Weights of a small GPT-style language model, trained from scratch on English Wikipedia.
Size: 10 layers, vocabulary 1024.
Architecture: RMSNorm before each block, no biases in attention or MLP.
Each number is 200 + 30 x the weight over its row's rms, rounded and kept within 0 to 999. Layers, rows and columns count from 0. The size before them is the row's rms in percent of the matrix's.

# layer 7 MLP up, 192x64, rms 0.238, rows 0-108, columns 0-63
101,144,197,220,186,215,226,199,171,202,252,217,212,188,147,183,239,212,215,215,180,221,156,164,203,236,183,213,205,218,191,180,180,164,176,197,156,231,236,199,214,152,170,169,214,198,265,142,230,235,199,191,164,267,227,215,173,123,200,180,193,244,210,210,217
091,256,218,203,197,170,202,226,202,192,218,220,206,170,248,223,208,226,268,209,254,235,233,204,209,155,213,200,191,243,183,166,235,222,252,165,158,205,246,160,159,233,200,244,192,197,187,177,201,195,166,193,210,181,223,253,225,187,185,174,195,186,158,280,189
089,166,271,190,146,210,187,176,170,185,185,175,211,220,210,267,206,192,230,229,221,242,190,208,208,209,144,166,196,213,243,199,195,211,242,255,216,187,204,198,200,128,164,233,241,222,221,191,196,248,132,164,210,208,185,194,223,185,200,162,179,194,200,209,148
100,210,221,158,232,234,168,243,214,163,227,137,200,267,191,212,188,256,182,215,206,222,232,220,226,248,160,238,174,159,162,199,200,195,187,250,231,246,154,202,236,203,212,177,234,207,203,179,181,184,222,140,235,203,212,208,175,220,226,214,181,192,254,193,230
092,200,242,192,207,216,203,204,153,218,195,236,178,214,232,233,224,204,230,219,173,172,198,204,195,152,250,204,180,199,201,219,178,232,212,222,272,158,151,192,160,227,216,147,190,181,205,239,187,176,182,153,224,161,200,208,192,229,198,142,164,248,277,241,213
095,170,180,187,212,187,200,183,180,159,211,203,132,269,184,175,176,139,235,213,227,162,191,250,219,194,228,265,182,185,182,207,172,212,201,194,189,221,179,156,201,171,222,163,189,167,191,190,220,264,211,236,209,227,259,208,216,223,229,264,179,212,220,164,190
081,198,223,173,237,192,178,255,202,195,206,173,157,155,248,190,187,249,185,168,206,183,192,177,152,194,184,180,176,154,247,199,181,214,212,167,220,155,148,261,196,174,168,179,216,202,207,189,249,160,227,248,162,181,143,201,181,207,174,183,251,203,167,166,207
098,227,204,154,222,187,201,204,177,224,200,182,173,150,166,196,215,159,147,188,210,220,252,220,203,247,216,212,220,184,263,154,208,194,166,220,185,161,193,159,222,177,153,162,228,251,220,223,167,263,229,207,228,178,191,184,252,215,169,205,193,263,180,211,217
102,167,192,197,238,176,238,163,216,181,186,198,202,173,211,221,211,202,222,177,220,156,212,181,191,196,236,196,225,152,301,197,211,209,204,251,251,183,252,202,191,196,209,190,272,185,212,243,235,263,161,201,173,159,188,170,225,240,229,220,195,189,206,188,170
098,166,290,237,157,191,199,195,217,178,180,233,215,200,153,178,191,201,191,192,215,169,258,260,217,193,181,207,200,190,214,180,177,168,215,203,183,135,214,225,200,132,226,223,214,204,232,163,210,211,229,226,180,194,168,216,176,245,220,219,218,257,209,263,191
098,209,170,218,252,164,210,186,189,224,205,131,257,193,191,196,168,242,217,228,198,250,254,144,216,196,195,149,186,190,208,187,177,221,224,195,208,251,248,165,197,125,231,243,229,194,189,158,211,220,192,187,191,214,229,178,185,206,244,172,173,198,176,231,226
093,228,199,240,178,209,205,254,222,156,192,204,180,211,185,220,208,234,189,241,214,231,228,230,160,235,180,200,154,178,195,255,234,218,164,196,234,180,261,209,161,174,165,232,254,202,171,163,215,171,196,228,206,224,207,234,135,247,200,213,218,216,132,194,203
102,232,241,198,180,183,172,175,220,211,159,242,248,231,201,217,193,178,224,135,199,136,218,182,170,265,171,240,190,202,245,193,192,224,221,249,253,211,202,157,211,198,192,202,180,200,206,178,170,155,186,193,179,165,240,189,205,199,179,180,202,267,174,251,170
099,227,183,242,203,188,196,229,235,194,202,245,169,194,207,206,235,178,258,232,192,203,225,165,212,162,178,230,220,141,186,220,215,291,202,174,208,240,256,221,216,195,204,235,201,226,188,180,207,170,199,167,141,221,170,186,189,147,216,138,192,182,215,233,232
085,198,206,156,196,212,202,210,182,174,217,209,197,192,169,183,236,175,202,234,170,239,247,222,251,213,239,130,222,204,229,176,237,237,240,191,240,238,258,173,234,225,236,192,215,216,237,217,235,200,188,231,223,168,140,180,189,241,183,183,184,227,203,273,210
104,151,187,238,228,195,231,209,199,230,177,195,272,175,270,202,160,229,213,244,193,196,215,190,241,216,199,188,221,169,189,184,175,199,239,204,229,230,135,237,168,198,228,284,214,226,219,189,214,148,198,170,203,228,217,191,222,202,210,224,226,162,194,146,208
101,161,232,244,224,210,261,189,239,178,215,141,172,219,212,232,171,213,231,175,178,175,171,202,205,212,230,177,159,214,140,183,170,226,159,227,209,257,170,213,243,246,191,179,188,199,181,201,194,184,240,136,216,200,212,209,184,194,217,202,197,253,212,137,161
087,195,229,192,195,181,158,201,168,165,263,226,144,204,234,204,189,214,221,231,194,174,226,215,196,219,166,146,171,108,191,213,191,215,186,223,189,216,216,196,167,249,200,196,207,225,194,197,258,198,171,146,250,137,188,190,168,212,221,236,246,183,174,191,213
110,207,296,192,196,185,169,210,186,203,203,227,161,223,195,189,182,181,212,199,202,184,137,177,188,262,200,201,175,228,224,232,182,184,149,170,249,209,176,219,176,244,265,148,214,232,231,188,225,210,242,181,215,238,185,248,177,228,202,191,223,152,230,203,189
092,181,199,191,219,220,166,153,187,196,164,197,191,180,241,245,205,156,198,171,177,234,176,231,161,246,165,198,192,260,199,194,248,226,199,242,240,184,168,165,210,229,199,127,231,224,129,203,156,205,249,196,212,209,173,203,183,213,224,222,186,182,181,179,146
107,182,233,184,171,234,238,220,176,200,248,229,167,198,212,235,150,157,184,194,212,190,181,203,153,271,208,186,239,179,201,231,185,147,212,235,240,230,160,192,200,192,223,248,261,241,176,173,240,210,215,179,220,214,197,200,205,187,191,262,147,214,207,161,214
102,143,227,245,204,183,198,204,227,132,209,257,210,219,241,260,180,162,192,191,179,216,158,236,189,207,212,169,208,176,188,204,252,205,190,229,187,219,186,184,174,235,237,166,213,192,165,225,164,141,187,189,224,205,174,192,247,263,211,195,218,199,267,203,216
098,160,181,194,231,204,154,266,197,258,231,161,164,195,197,283,161,233,231,206,233,203,207,251,172,234,206,199,197,194,216,227,185,182,118,236,233,173,177,174,194,199,223,146,212,196,177,187,213,170,184,182,232,196,222,165,195,229,227,175,186,203,225,183,214
098,190,198,166,178,242,201,202,207,198,197,273,149,165,206,177,178,162,239,218,195,227,139,218,187,218,209,252,237,193,229,199,200,215,249,131,172,198,154,196,204,169,215,261,194,243,198,233,159,143,211,229,197,227,211,216,220,222,227,229,232,196,233,176,202
090,238,223,225,189,241,202,218,166,184,204,193,255,203,257,182,149,245,158,259,226,215,235,196,180,170,262,182,211,164,172,149,190,160,150,215,181,177,212,186,163,151,222,167,179,185,198,194,228,201,221,172,216,162,210,179,169,200,252,187,178,172,172,181,219
096,216,244,197,132,243,222,226,181,161,226,194,217,141,206,181,199,199,173,184,184,151,178,221,202,183,180,252,130,264,213,239,188,187,189,159,171,185,224,183,231,208,225,176,214,225,178,218,251,211,220,217,204,266,197,222,190,249,184,207,177,234,160,205,209
101,242,226,170,225,191,183,214,220,164,230,240,193,159,220,193,192,185,245,169,212,221,257,216,157,223,230,258,256,219,226,268,206,216,241,216,217,230,217,178,223,185,198,209,185,231,208,191,192,202,146,209,188,162,242,212,153,225,188,213,122,218,208,176,227
104,225,176,144,235,228,233,196,246,164,205,208,216,217,248,187,178,180,209,147,197,260,179,206,255,209,168,172,235,189,180,256,254,199,235,210,178,206,158,230,184,199,184,238,249,184,247,198,184,187,179,165,205,220,198,230,244,240,148,225,173,209,186,194,173
095,228,218,141,173,230,211,215,159,194,220,244,234,196,175,239,203,186,189,207,163,135,174,176,192,204,227,184,262,225,232,165,180,184,177,236,163,172,218,198,167,188,150,172,172,164,210,171,161,234,217,149,158,177,142,178,156,177,206,193,233,194,226,195,185
103,222,219,178,181,176,174,190,177,205,225,256,227,194,152,207,180,212,206,272,202,167,175,221,197,235,228,185,126,196,229,156,190,181,200,247,218,269,230,186,261,196,219,189,161,139,208,210,184,219,193,234,225,199,219,162,197,191,162,191,216,192,190,187,139
101,147,177,154,222,213,197,212,233,190,166,191,193,180,224,177,159,182,152,196,195,188,237,226,193,184,229,204,152,223,232,215,230,172,201,179,160,118,199,222,164,207,230,285,219,166,185,274,163,188,199,219,189,158,162,205,223,174,193,175,213,181,192,186,187
096,222,184,201,168,208,215,214,210,262,227,154,174,160,224,189,193,233,188,241,190,180,210,201,238,184,184,251,201,194,183,235,141,234,199,188,255,145,147,205,189,217,206,242,230,210,153,131,214,198,166,232,168,173,220,167,220,220,218,195,245,228,153,187,204
102,218,162,221,231,216,263,201,254,205,220,209,201,210,203,164,221,171,224,203,211,200,226,144,210,232,201,204,165,161,170,174,226,143,179,194,229,242,170,261,203,244,192,217,215,222,195,164,219,187,135,155,209,242,248,157,242,188,227,215,182,214,164,191,176
110,167,182,213,206,196,180,204,189,151,205,212,235,186,221,162,177,188,224,180,183,149,255,192,171,189,237,244,158,221,218,197,228,228,190,187,197,131,201,174,271,201,212,160,218,181,218,228,240,203,170,212,159,213,170,160,199,143,221,280,211,196,184,157,201
101,139,214,219,163,208,157,163,169,211,184,225,202,241,168,195,248,186,181,173,203,209,214,187,197,203,189,204,174,197,191,188,183,223,234,189,246,176,180,255,191,243,209,229,219,194,252,143,193,189,176,229,140,174,117,166,138,202,161,192,193,182,199,167,224
096,189,213,150,246,200,170,197,219,231,187,186,232,214,217,193,211,157,202,175,243,221,233,225,199,278,198,187,203,214,182,221,184,186,181,219,162,212,206,197,168,217,153,184,127,249,291,195,197,218,189,192,192,207,163,191,150,197,237,176,138,208,208,225,173
101,137,211,174,246,224,181,220,228,165,198,157,230,219,177,150,154,213,222,165,227,177,222,210,207,224,261,203,195,244,204,242,217,171,214,191,198,195,155,279,163,244,183,172,228,184,214,205,209,245,174,196,205,230,218,233,185,217,229,159,181,214,144,189,188
091,216,201,301,231,188,179,250,221,206,162,154,202,195,239,181,204,245,224,204,242,182,153,140,223,197,182,210,224,200,208,146,158,138,202,217,241,199,214,219,215,213,257,190,192,199,161,176,153,182,180,167,205,209,228,196,184,214,184,232,192,230,175,193,193
096,189,196,228,167,193,229,237,213,210,217,187,215,181,227,253,216,238,243,247,198,217,197,203,195,210,261,171,139,201,183,230,278,193,203,176,192,202,184,152,276,205,192,169,163,180,154,207,218,181,166,207,222,227,207,163,246,241,220,208,245,181,224,230,212
085,192,214,197,184,185,226,190,258,191,154,211,169,235,132,188,247,167,217,151,249,230,260,238,228,235,218,168,256,229,167,210,184,169,172,216,215,197,168,191,186,195,218,160,175,190,201,214,172,199,195,248,219,265,214,200,180,177,203,179,251,221,209,178,169
102,148,211,232,179,194,227,258,219,198,207,210,164,244,180,265,228,203,217,206,143,234,166,223,220,160,205,157,221,162,187,189,183,220,200,269,212,187,159,192,235,226,209,205,234,245,234,230,200,184,193,205,141,228,196,235,159,191,182,237,221,160,166,195,216
116,192,165,232,188,184,180,203,168,227,181,198,231,146,165,198,176,196,176,221,137,210,207,233,218,168,170,141,234,212,231,166,201,211,215,176,235,211,203,210,221,177,201,242,164,201,215,169,181,208,213,256,144,195,190,252,243,200,226,177,262,151,199,260,171
100,240,167,164,198,239,189,183,208,192,191,273,252,194,235,171,212,157,163,215,232,157,208,212,185,286,208,168,218,209,199,168,224,184,175,208,176,188,199,196,194,131,255,171,191,156,193,238,208,169,183,172,198,202,203,247,227,200,212,171,246,182,232,182,217
108,208,170,180,234,185,190,202,229,215,191,182,250,193,194,220,198,149,189,224,166,202,195,250,228,141,154,211,180,190,190,228,216,170,153,215,228,183,263,163,181,261,143,159,181,174,180,186,229,134,197,196,204,187,151,180,222,234,249,232,174,219,188,218,186
101,167,153,210,213,171,170,182,208,157,173,148,211,145,221,172,226,143,206,200,133,207,189,196,211,220,202,130,151,196,187,226,200,168,171,222,201,218,216,187,242,237,201,204,208,147,191,207,204,201,191,218,120,230,178,167,217,231,249,234,178,213,179,219,211
107,179,247,211,227,218,229,167,159,202,202,217,203,178,177,175,146,216,222,159,209,193,241,235,191,224,161,252,153,180,175,225,172,219,239,215,192,132,166,204,222,217,203,204,211,176,155,241,165,227,131,244,159,211,192,199,209,242,200,227,219,235,233,177,229
101,203,213,194,200,251,273,184,209,160,215,193,190,205,211,212,188,245,232,183,252,186,210,159,171,206,186,183,164,192,191,218,191,179,210,290,185,212,193,253,171,221,210,194,241,180,177,224,211,234,162,220,233,175,179,203,220,207,231,221,301,207,226,230,204
095,164,184,201,235,170,184,190,185,189,145,165,243,152,156,173,155,194,117,206,186,154,195,200,147,193,185,182,188,215,250,248,182,222,197,182,190,206,191,217,192,198,257,210,256,201,199,211,223,157,220,201,189,197,204,209,246,192,186,207,209,239,151,229,261
102,192,193,155,253,165,188,213,199,238,213,233,216,235,242,201,130,233,178,194,237,186,163,157,202,209,182,208,198,197,180,146,214,202,211,204,129,176,210,250,125,208,190,196,212,254,190,203,210,162,220,142,166,215,208,153,162,183,195,177,197,210,217,174,189
100,205,156,205,199,167,165,147,243,259,214,220,210,202,165,238,184,177,168,176,217,223,160,213,143,145,239,178,157,197,183,192,200,237,223,191,225,195,212,207,184,147,261,170,257,181,214,209,157,206,189,188,205,192,199,175,181,218,143,212,178,191,168,212,257
094,195,189,255,191,224,201,213,207,194,164,180,205,190,227,195,240,166,258,140,214,198,246,221,188,227,185,265,232,207,225,211,198,137,209,234,195,211,190,221,235,215,208,193,217,173,182,168,199,194,173,257,187,221,152,228,195,177,203,146,214,201,169,251,281
106,188,242,194,165,138,224,222,154,196,235,230,222,166,229,241,208,163,174,193,194,241,169,159,213,145,186,170,220,235,223,243,173,176,221,174,195,191,227,189,170,204,263,234,189,213,150,210,196,235,185,229,246,161,200,241,228,217,198,249,195,221,176,197,156
101,225,204,229,183,209,185,189,209,232,258,155,206,152,213,188,196,183,235,194,217,194,236,167,236,212,174,204,185,233,223,236,201,186,231,228,186,155,185,264,184,160,190,245,176,199,218,195,206,138,165,226,179,217,214,156,168,192,217,180,261,191,161,203,112
095,184,159,212,211,226,213,205,169,164,217,222,148,181,230,206,234,198,206,190,179,166,254,223,175,254,218,238,256,181,192,207,199,210,212,183,181,150,243,161,194,217,167,110,220,175,225,230,175,181,220,213,203,161,182,197,194,206,258,198,274,171,185,196,189
105,205,209,191,206,178,211,222,215,164,189,202,199,206,171,195,179,185,230,177,180,196,238,141,184,189,185,233,239,210,250,203,177,290,239,176,242,169,286,228,165,205,238,205,214,237,218,191,249,202,213,247,175,221,212,187,201,190,137,167,232,183,213,178,232
100,186,257,255,196,133,195,166,219,193,216,228,192,213,195,161,206,266,175,201,208,204,204,232,169,182,183,180,145,239,212,214,192,215,163,160,207,201,204,198,159,221,188,191,209,144,166,185,177,235,239,117,173,212,193,218,235,186,165,180,227,215,156,224,169
111,184,237,175,186,232,211,250,198,206,163,220,264,212,170,203,222,214,174,206,219,259,200,208,263,221,237,216,188,253,198,213,222,196,181,157,206,181,207,187,221,201,156,194,243,191,198,175,256,155,216,248,181,198,165,233,222,229,212,204,201,238,205,108,212
098,214,242,256,153,211,179,178,236,199,213,244,219,210,228,125,159,209,223,213,263,202,199,192,189,171,176,178,229,152,228,210,176,175,168,114,220,217,209,211,226,167,182,231,250,208,193,223,178,192,192,188,171,156,182,231,185,231,167,213,202,231,207,176,171
101,252,183,232,138,200,184,198,163,209,191,207,223,264,186,264,170,224,159,166,184,170,178,163,186,159,188,178,246,159,226,162,175,217,247,178,251,219,260,178,205,220,192,205,160,200,150,208,214,172,174,244,194,188,204,226,188,210,200,184,236,201,188,237,217
102,214,198,132,188,251,234,190,232,207,224,189,183,200,198,148,210,160,162,208,254,187,249,228,196,216,161,206,187,180,197,234,195,216,194,192,158,160,219,217,244,225,180,229,195,235,192,242,180,248,225,264,169,174,182,158,206,186,162,164,256,169,209,171,220
104,153,220,184,203,262,212,182,187,159,178,170,150,149,197,207,169,142,121,174,209,259,215,223,166,189,200,208,157,202,227,212,239,198,191,203,246,190,207,224,248,213,196,162,218,232,224,217,219,221,177,201,159,224,187,189,217,179,184,146,197,240,181,175,239
096,204,158,214,175,172,211,166,124,205,203,167,216,259,184,204,206,285,206,194,210,187,164,283,192,212,194,228,188,194,201,180,147,208,227,203,228,205,136,184,207,207,208,250,216,135,239,203,185,174,207,200,228,197,208,169,201,224,184,221,231,225,164,217,199
090,153,166,183,189,252,174,198,230,177,216,157,219,200,256,194,176,173,182,178,219,200,205,210,196,221,194,199,201,189,175,214,209,137,173,207,208,223,196,174,240,159,245,241,160,201,249,211,171,173,183,250,214,198,246,183,215,222,203,249,210,294,192,223,149
102,177,201,217,225,260,217,230,192,173,238,169,284,192,203,241,246,213,236,176,181,212,189,218,201,228,227,179,194,202,228,229,230,183,163,210,193,212,184,199,212,215,208,215,218,200,192,123,236,161,234,166,211,216,186,217,266,189,199,210,150,156,163,265,202
103,199,151,185,210,188,229,160,216,174,212,229,203,187,181,155,163,157,173,213,232,170,180,192,205,187,217,218,231,200,226,206,170,177,202,210,125,183,198,159,263,199,195,223,217,140,175,142,217,188,185,205,176,158,148,208,217,176,190,233,257,173,172,259,164
109,189,158,194,226,189,206,170,206,187,208,185,230,171,184,155,194,190,230,214,231,194,190,164,237,155,207,211,145,185,185,253,221,246,180,202,172,140,230,206,144,207,197,155,235,159,147,193,187,151,226,202,243,179,194,239,219,216,229,237,236,200,201,125,189
091,182,248,230,216,235,233,200,197,231,179,222,219,234,170,181,173,209,188,242,213,204,215,258,180,179,209,246,181,270,189,198,271,215,207,155,222,216,216,205,180,178,231,213,196,227,256,139,191,237,173,170,177,193,171,173,180,182,179,141,196,167,226,226,239
109,201,230,186,199,239,215,180,195,221,149,188,238,162,171,209,230,202,224,224,180,158,185,148,235,216,166,212,172,174,213,240,154,223,161,241,222,212,158,215,236,212,189,201,183,228,191,199,170,177,169,241,178,263,142,143,212,165,270,216,208,227,216,190,213
102,181,169,246,140,215,195,156,245,213,203,224,176,181,169,199,189,161,224,167,202,201,184,207,207,158,226,234,107,235,207,164,224,216,175,200,188,164,193,230,192,172,196,191,184,242,213,213,271,173,191,249,177,149,158,205,212,236,174,151,203,192,204,182,197
105,197,189,148,161,230,203,210,166,170,208,207,181,207,163,213,198,233,210,243,238,195,235,177,165,191,205,182,159,223,217,187,227,172,210,228,202,285,214,177,222,232,177,192,146,229,188,176,212,196,261,221,200,164,233,142,250,226,188,205,151,181,198,241,146
098,173,197,202,145,199,206,235,222,203,243,176,154,228,218,138,169,157,129,212,202,215,214,198,179,234,153,205,197,189,180,218,189,210,193,201,222,178,215,172,303,176,183,217,253,164,227,216,213,171,227,229,176,201,145,216,214,196,241,217,166,213,201,178,206
095,207,211,160,164,164,161,209,252,161,195,219,136,163,222,199,180,152,192,137,197,198,205,212,194,198,200,229,215,178,218,209,212,246,167,196,218,192,192,195,163,159,185,243,199,208,118,186,201,223,223,224,187,189,176,215,140,193,221,280,246,176,189,221,201
110,175,191,247,201,148,200,160,199,212,229,227,207,225,214,160,188,183,194,252,196,203,280,192,208,176,199,195,190,243,128,213,175,222,235,209,161,214,162,209,228,195,227,246,192,241,148,163,197,214,195,260,198,169,183,224,217,155,207,191,239,215,228,147,188
087,141,189,214,144,210,243,204,166,220,169,188,235,217,154,225,245,207,181,207,195,206,180,207,188,143,222,226,171,188,207,184,169,222,221,264,264,201,185,164,219,179,164,175,248,207,221,145,155,238,195,244,223,181,259,212,207,182,222,190,184,197,174,213,171
101,200,156,223,167,185,179,257,199,221,240,177,171,234,191,238,272,173,225,176,202,240,157,172,174,187,246,190,208,220,195,201,208,230,199,214,191,200,214,134,225,205,182,200,218,228,240,202,237,145,278,210,268,198,173,159,170,193,194,183,204,201,176,185,204
088,274,177,137,202,231,215,155,219,123,224,190,197,187,211,232,166,211,174,187,189,221,195,190,204,262,168,208,223,184,208,186,170,197,214,150,159,161,200,165,240,242,239,189,193,184,191,196,205,223,243,245,237,174,214,218,251,225,222,210,204,230,193,154,209
100,245,222,198,226,154,119,253,169,234,197,204,209,198,177,196,228,156,240,169,254,160,215,177,219,183,212,184,229,172,148,215,160,199,188,226,262,156,204,210,239,225,193,188,213,183,211,189,190,181,211,178,222,125,168,188,217,215,213,193,154,229,218,216,201
098,200,206,180,202,228,254,139,181,211,228,177,188,262,198,169,219,234,157,208,224,180,143,174,219,145,191,201,179,198,192,156,187,179,229,160,186,229,162,221,231,224,195,158,189,153,221,180,109,186,239,181,224,191,221,213,203,202,206,217,187,186,214,257,223
097,219,203,213,234,187,168,176,203,186,215,253,217,217,204,100,175,193,223,195,193,208,198,212,188,219,262,225,174,186,276,208,216,202,244,190,188,219,173,185,159,187,162,218,191,202,163,188,165,213,171,184,207,129,217,235,264,188,187,213,204,165,157,215,233
097,163,231,192,201,158,194,192,142,216,180,187,228,185,173,195,245,197,241,182,171,169,176,166,183,224,171,168,186,258,265,157,242,209,205,140,209,179,187,163,195,178,160,199,209,185,156,203,206,166,222,156,224,243,196,204,253,187,240,181,224,258,220,189,208
098,164,203,180,192,188,203,211,250,196,150,158,183,173,169,199,189,208,200,261,213,160,191,184,175,217,208,203,271,164,263,212,243,143,146,144,161,187,165,196,236,151,241,187,186,211,173,207,203,158,247,210,160,210,203,196,175,155,209,213,199,203,209,194,188
102,185,184,194,234,156,199,218,263,167,213,151,185,225,200,208,201,218,228,224,191,187,193,226,175,203,179,180,207,200,157,209,174,231,240,240,163,153,201,200,222,236,229,212,170,254,165,225,200,201,178,199,103,155,190,236,181,213,141,181,175,184,232,211,249
088,159,214,208,198,162,193,196,175,243,213,154,171,173,237,169,227,220,197,195,172,186,164,195,284,194,203,159,227,169,165,225,251,257,216,201,282,175,195,197,205,193,178,208,203,178,260,218,208,205,199,178,166,148,214,205,221,208,154,239,201,230,185,184,232
101,190,191,216,224,168,228,253,165,157,236,211,200,237,189,174,199,218,189,173,158,209,256,155,182,217,155,182,141,231,205,189,191,189,142,240,219,142,217,224,194,274,253,197,199,157,191,193,174,189,201,248,188,181,205,210,199,227,161,230,176,213,203,165,177
110,193,196,228,169,242,202,197,201,257,225,224,240,200,197,207,196,204,171,218,181,173,185,203,191,243,200,159,147,216,178,187,155,175,176,142,174,197,265,185,209,275,216,184,234,139,192,183,150,204,177,190,136,189,230,203,159,189,238,161,182,183,200,216,166
098,176,203,165,202,147,220,192,164,239,210,190,277,201,163,210,132,209,208,205,157,201,177,225,237,189,172,186,197,224,207,205,223,163,256,177,227,153,185,151,203,224,205,183,171,201,245,164,257,213,230,200,161,185,181,156,235,153,196,229,193,220,191,221,237
097,221,184,179,213,206,172,241,161,198,231,197,205,175,214,237,167,198,180,189,155,164,201,285,186,208,221,225,109,193,213,240,245,219,180,196,186,183,172,222,181,261,199,164,214,211,196,197,214,239,197,214,212,224,214,160,217,191,187,245,254,140,168,224,187
106,198,269,181,209,170,260,157,202,190,249,236,216,227,214,216,186,163,146,235,201,184,202,205,138,231,202,217,161,228,191,219,245,233,237,213,215,197,159,125,179,212,229,183,168,193,244,221,177,234,183,159,218,230,197,217,171,179,186,208,210,156,191,184,218
103,216,205,140,243,212,207,217,182,253,178,221,199,221,229,177,161,193,119,192,220,217,230,187,207,239,130,236,161,154,204,207,213,166,222,213,194,256,161,233,230,197,204,242,184,158,244,165,224,182,206,202,201,210,239,239,196,242,173,188,186,168,183,196,200
076,234,172,182,268,238,146,224,174,177,205,189,216,266,205,173,193,220,174,195,202,189,225,146,231,209,169,224,217,214,226,219,229,184,208,188,190,183,163,232,205,162,232,180,245,211,230,198,249,238,257,225,193,162,122,252,178,166,205,185,197,188,200,190,211
100,175,170,223,211,233,193,199,207,212,250,154,258,208,157,238,177,186,181,196,160,190,170,259,164,225,215,220,150,197,170,207,233,187,172,230,156,213,215,164,255,175,210,170,240,184,155,206,217,224,206,230,180,197,188,173,154,263,236,225,179,203,250,195,221
101,170,233,210,194,233,217,168,174,174,193,203,162,248,212,185,205,174,217,227,257,184,169,209,198,216,211,181,258,204,234,227,217,172,202,162,249,213,230,222,199,198,143,201,175,209,181,182,222,196,185,175,182,192,147,219,249,224,266,121,235,191,152,179,160
097,201,160,180,213,227,196,185,222,205,169,202,241,219,140,193,209,199,229,197,252,185,225,174,246,206,236,216,184,207,231,232,199,188,226,203,180,203,183,206,221,272,251,181,160,199,188,186,180,246,179,224,227,201,213,109,220,203,231,161,261,198,158,203,144
101,187,202,212,235,250,185,188,193,207,160,173,116,176,207,209,171,163,229,136,192,224,241,238,190,215,134,186,236,245,192,241,183,209,219,153,223,214,171,196,196,196,201,201,181,185,228,210,193,206,215,231,181,165,147,207,229,156,161,210,228,195,270,219,205
093,222,185,168,196,142,210,183,188,219,193,210,148,198,197,284,192,221,144,193,240,176,167,209,163,167,185,186,175,164,207,192,215,270,188,165,240,194,202,136,226,242,203,183,184,244,217,196,182,224,220,196,227,205,190,140,202,170,183,205,178,173,204,179,140
096,175,193,213,146,201,235,162,170,200,217,222,173,176,185,198,185,199,215,282,236,196,205,192,204,159,223,206,188,236,176,179,229,137,179,155,218,148,213,166,111,230,189,218,248,236,179,198,180,245,182,207,194,175,217,217,198,207,238,179,196,205,172,194,146
114,254,134,162,227,267,251,175,239,218,128,227,204,182,211,195,179,176,143,152,254,230,172,192,169,238,226,194,197,207,250,205,187,206,206,181,240,220,207,164,188,221,197,202,190,185,180,155,218,183,215,181,227,158,197,216,228,206,192,201,197,186,163,164,184
105,167,238,295,193,183,241,210,204,155,173,197,223,131,211,196,202,205,190,149,235,233,220,165,221,237,220,170,208,229,206,190,206,228,194,213,220,188,148,180,204,217,195,228,207,186,188,174,233,193,193,180,195,237,224,195,235,180,186,190,154,291,170,176,178
109,197,203,219,174,221,211,174,176,205,230,179,190,179,189,181,227,204,179,240,201,214,197,204,202,221,296,181,191,188,176,190,188,230,171,183,164,187,206,177,192,156,195,218,206,195,159,221,151,255,217,186,108,203,242,175,158,159,149,221,183,131,224,201,175
093,166,168,242,205,241,219,216,212,171,240,194,141,222,179,170,173,194,144,215,212,205,170,190,159,201,210,208,195,224,178,210,200,156,211,187,177,195,193,220,193,161,211,201,167,207,243,146,250,142,235,245,173,261,194,210,171,284,222,233,215,201,211,202,170
101,177,216,185,216,207,234,238,177,265,163,171,230,236,217,243,171,171,192,226,208,170,211,224,122,192,204,181,220,201,171,235,158,218,226,196,204,233,187,184,160,210,213,211,177,233,223,181,172,167,281,183,217,180,168,223,131,229,168,214,198,235,167,214,211
115,167,218,217,216,175,267,227,218,183,204,189,219,175,159,202,189,177,139,231,151,196,198,244,233,231,233,181,243,232,203,199,171,174,223,185,152,254,172,221,254,183,214,199,205,222,229,164,178,192,174,236,166,228,248,244,200,229,190,205,190,184,236,264,189
099,233,250,218,158,198,197,188,190,155,191,206,198,155,265,180,249,208,152,177,189,193,225,146,206,201,220,173,142,192,181,244,190,202,214,181,209,179,166,188,185,204,188,208,203,237,185,145,196,243,178,161,252,180,204,257,154,156,149,225,181,202,227,170,202
109,126,252,181,186,207,180,210,205,194,159,214,193,189,206,190,220,274,202,182,141,208,257,210,239,168,151,193,197,191,218,181,174,180,191,236,218,217,158,190,203,196,205,210,181,185,194,149,252,202,246,225,178,201,207,173,174,159,205,248,234,192,259,147,209
095,193,206,184,171,245,176,193,202,199,261,200,201,126,157,156,188,203,143,187,218,201,180,183,171,223,225,187,137,198,210,176,182,211,237,211,181,170,226,260,285,187,225,174,242,180,201,201,192,224,171,180,169,189,162,270,203,182,185,207,169,198,194,199,203
104,194,211,248,156,196,220,203,162,133,210,182,181,190,230,230,211,185,249,216,154,258,149,204,203,227,182,237,177,176,178,154,194,224,210,135,214,257,160,203,231,213,234,197,170,230,214,221,200,202,199,188,196,236,156,196,179,236,187,215,226,185,143,215,250
096,214,212,177,211,198,160,183,225,205,180,226,119,201,199,169,211,163,206,242,174,168,153,139,199,200,204,176,232,225,188,159,135,194,207,268,216,201,183,245,245,230,198,181,235,171,174,174,182,185,175,221,214,165,190,196,191,167,161,147,229,197,246,188,173
091,199,191,236,186,181,149,197,174,207,225,132,218,212,177,250,223,202,184,238,174,199,186,233,191,168,244,182,217,165,232,191,208,232,180,217,219,212,217,130,141,211,220,213,193,211,183,246,209,252,241,194,232,225,206,185,226,179,170,256,185,239,149,250,225
107,180,158,219,155,206,196,181,230,178,212,156,146,247,168,175,197,212,189,163,166,180,202,197,193,184,210,162,240,160,189,165,244,212,233,189,169,263,144,186,225,139,209,205,226,160,232,146,175,206,152,176,186,245,218,183,222,218,223,183,211,209,152,203,185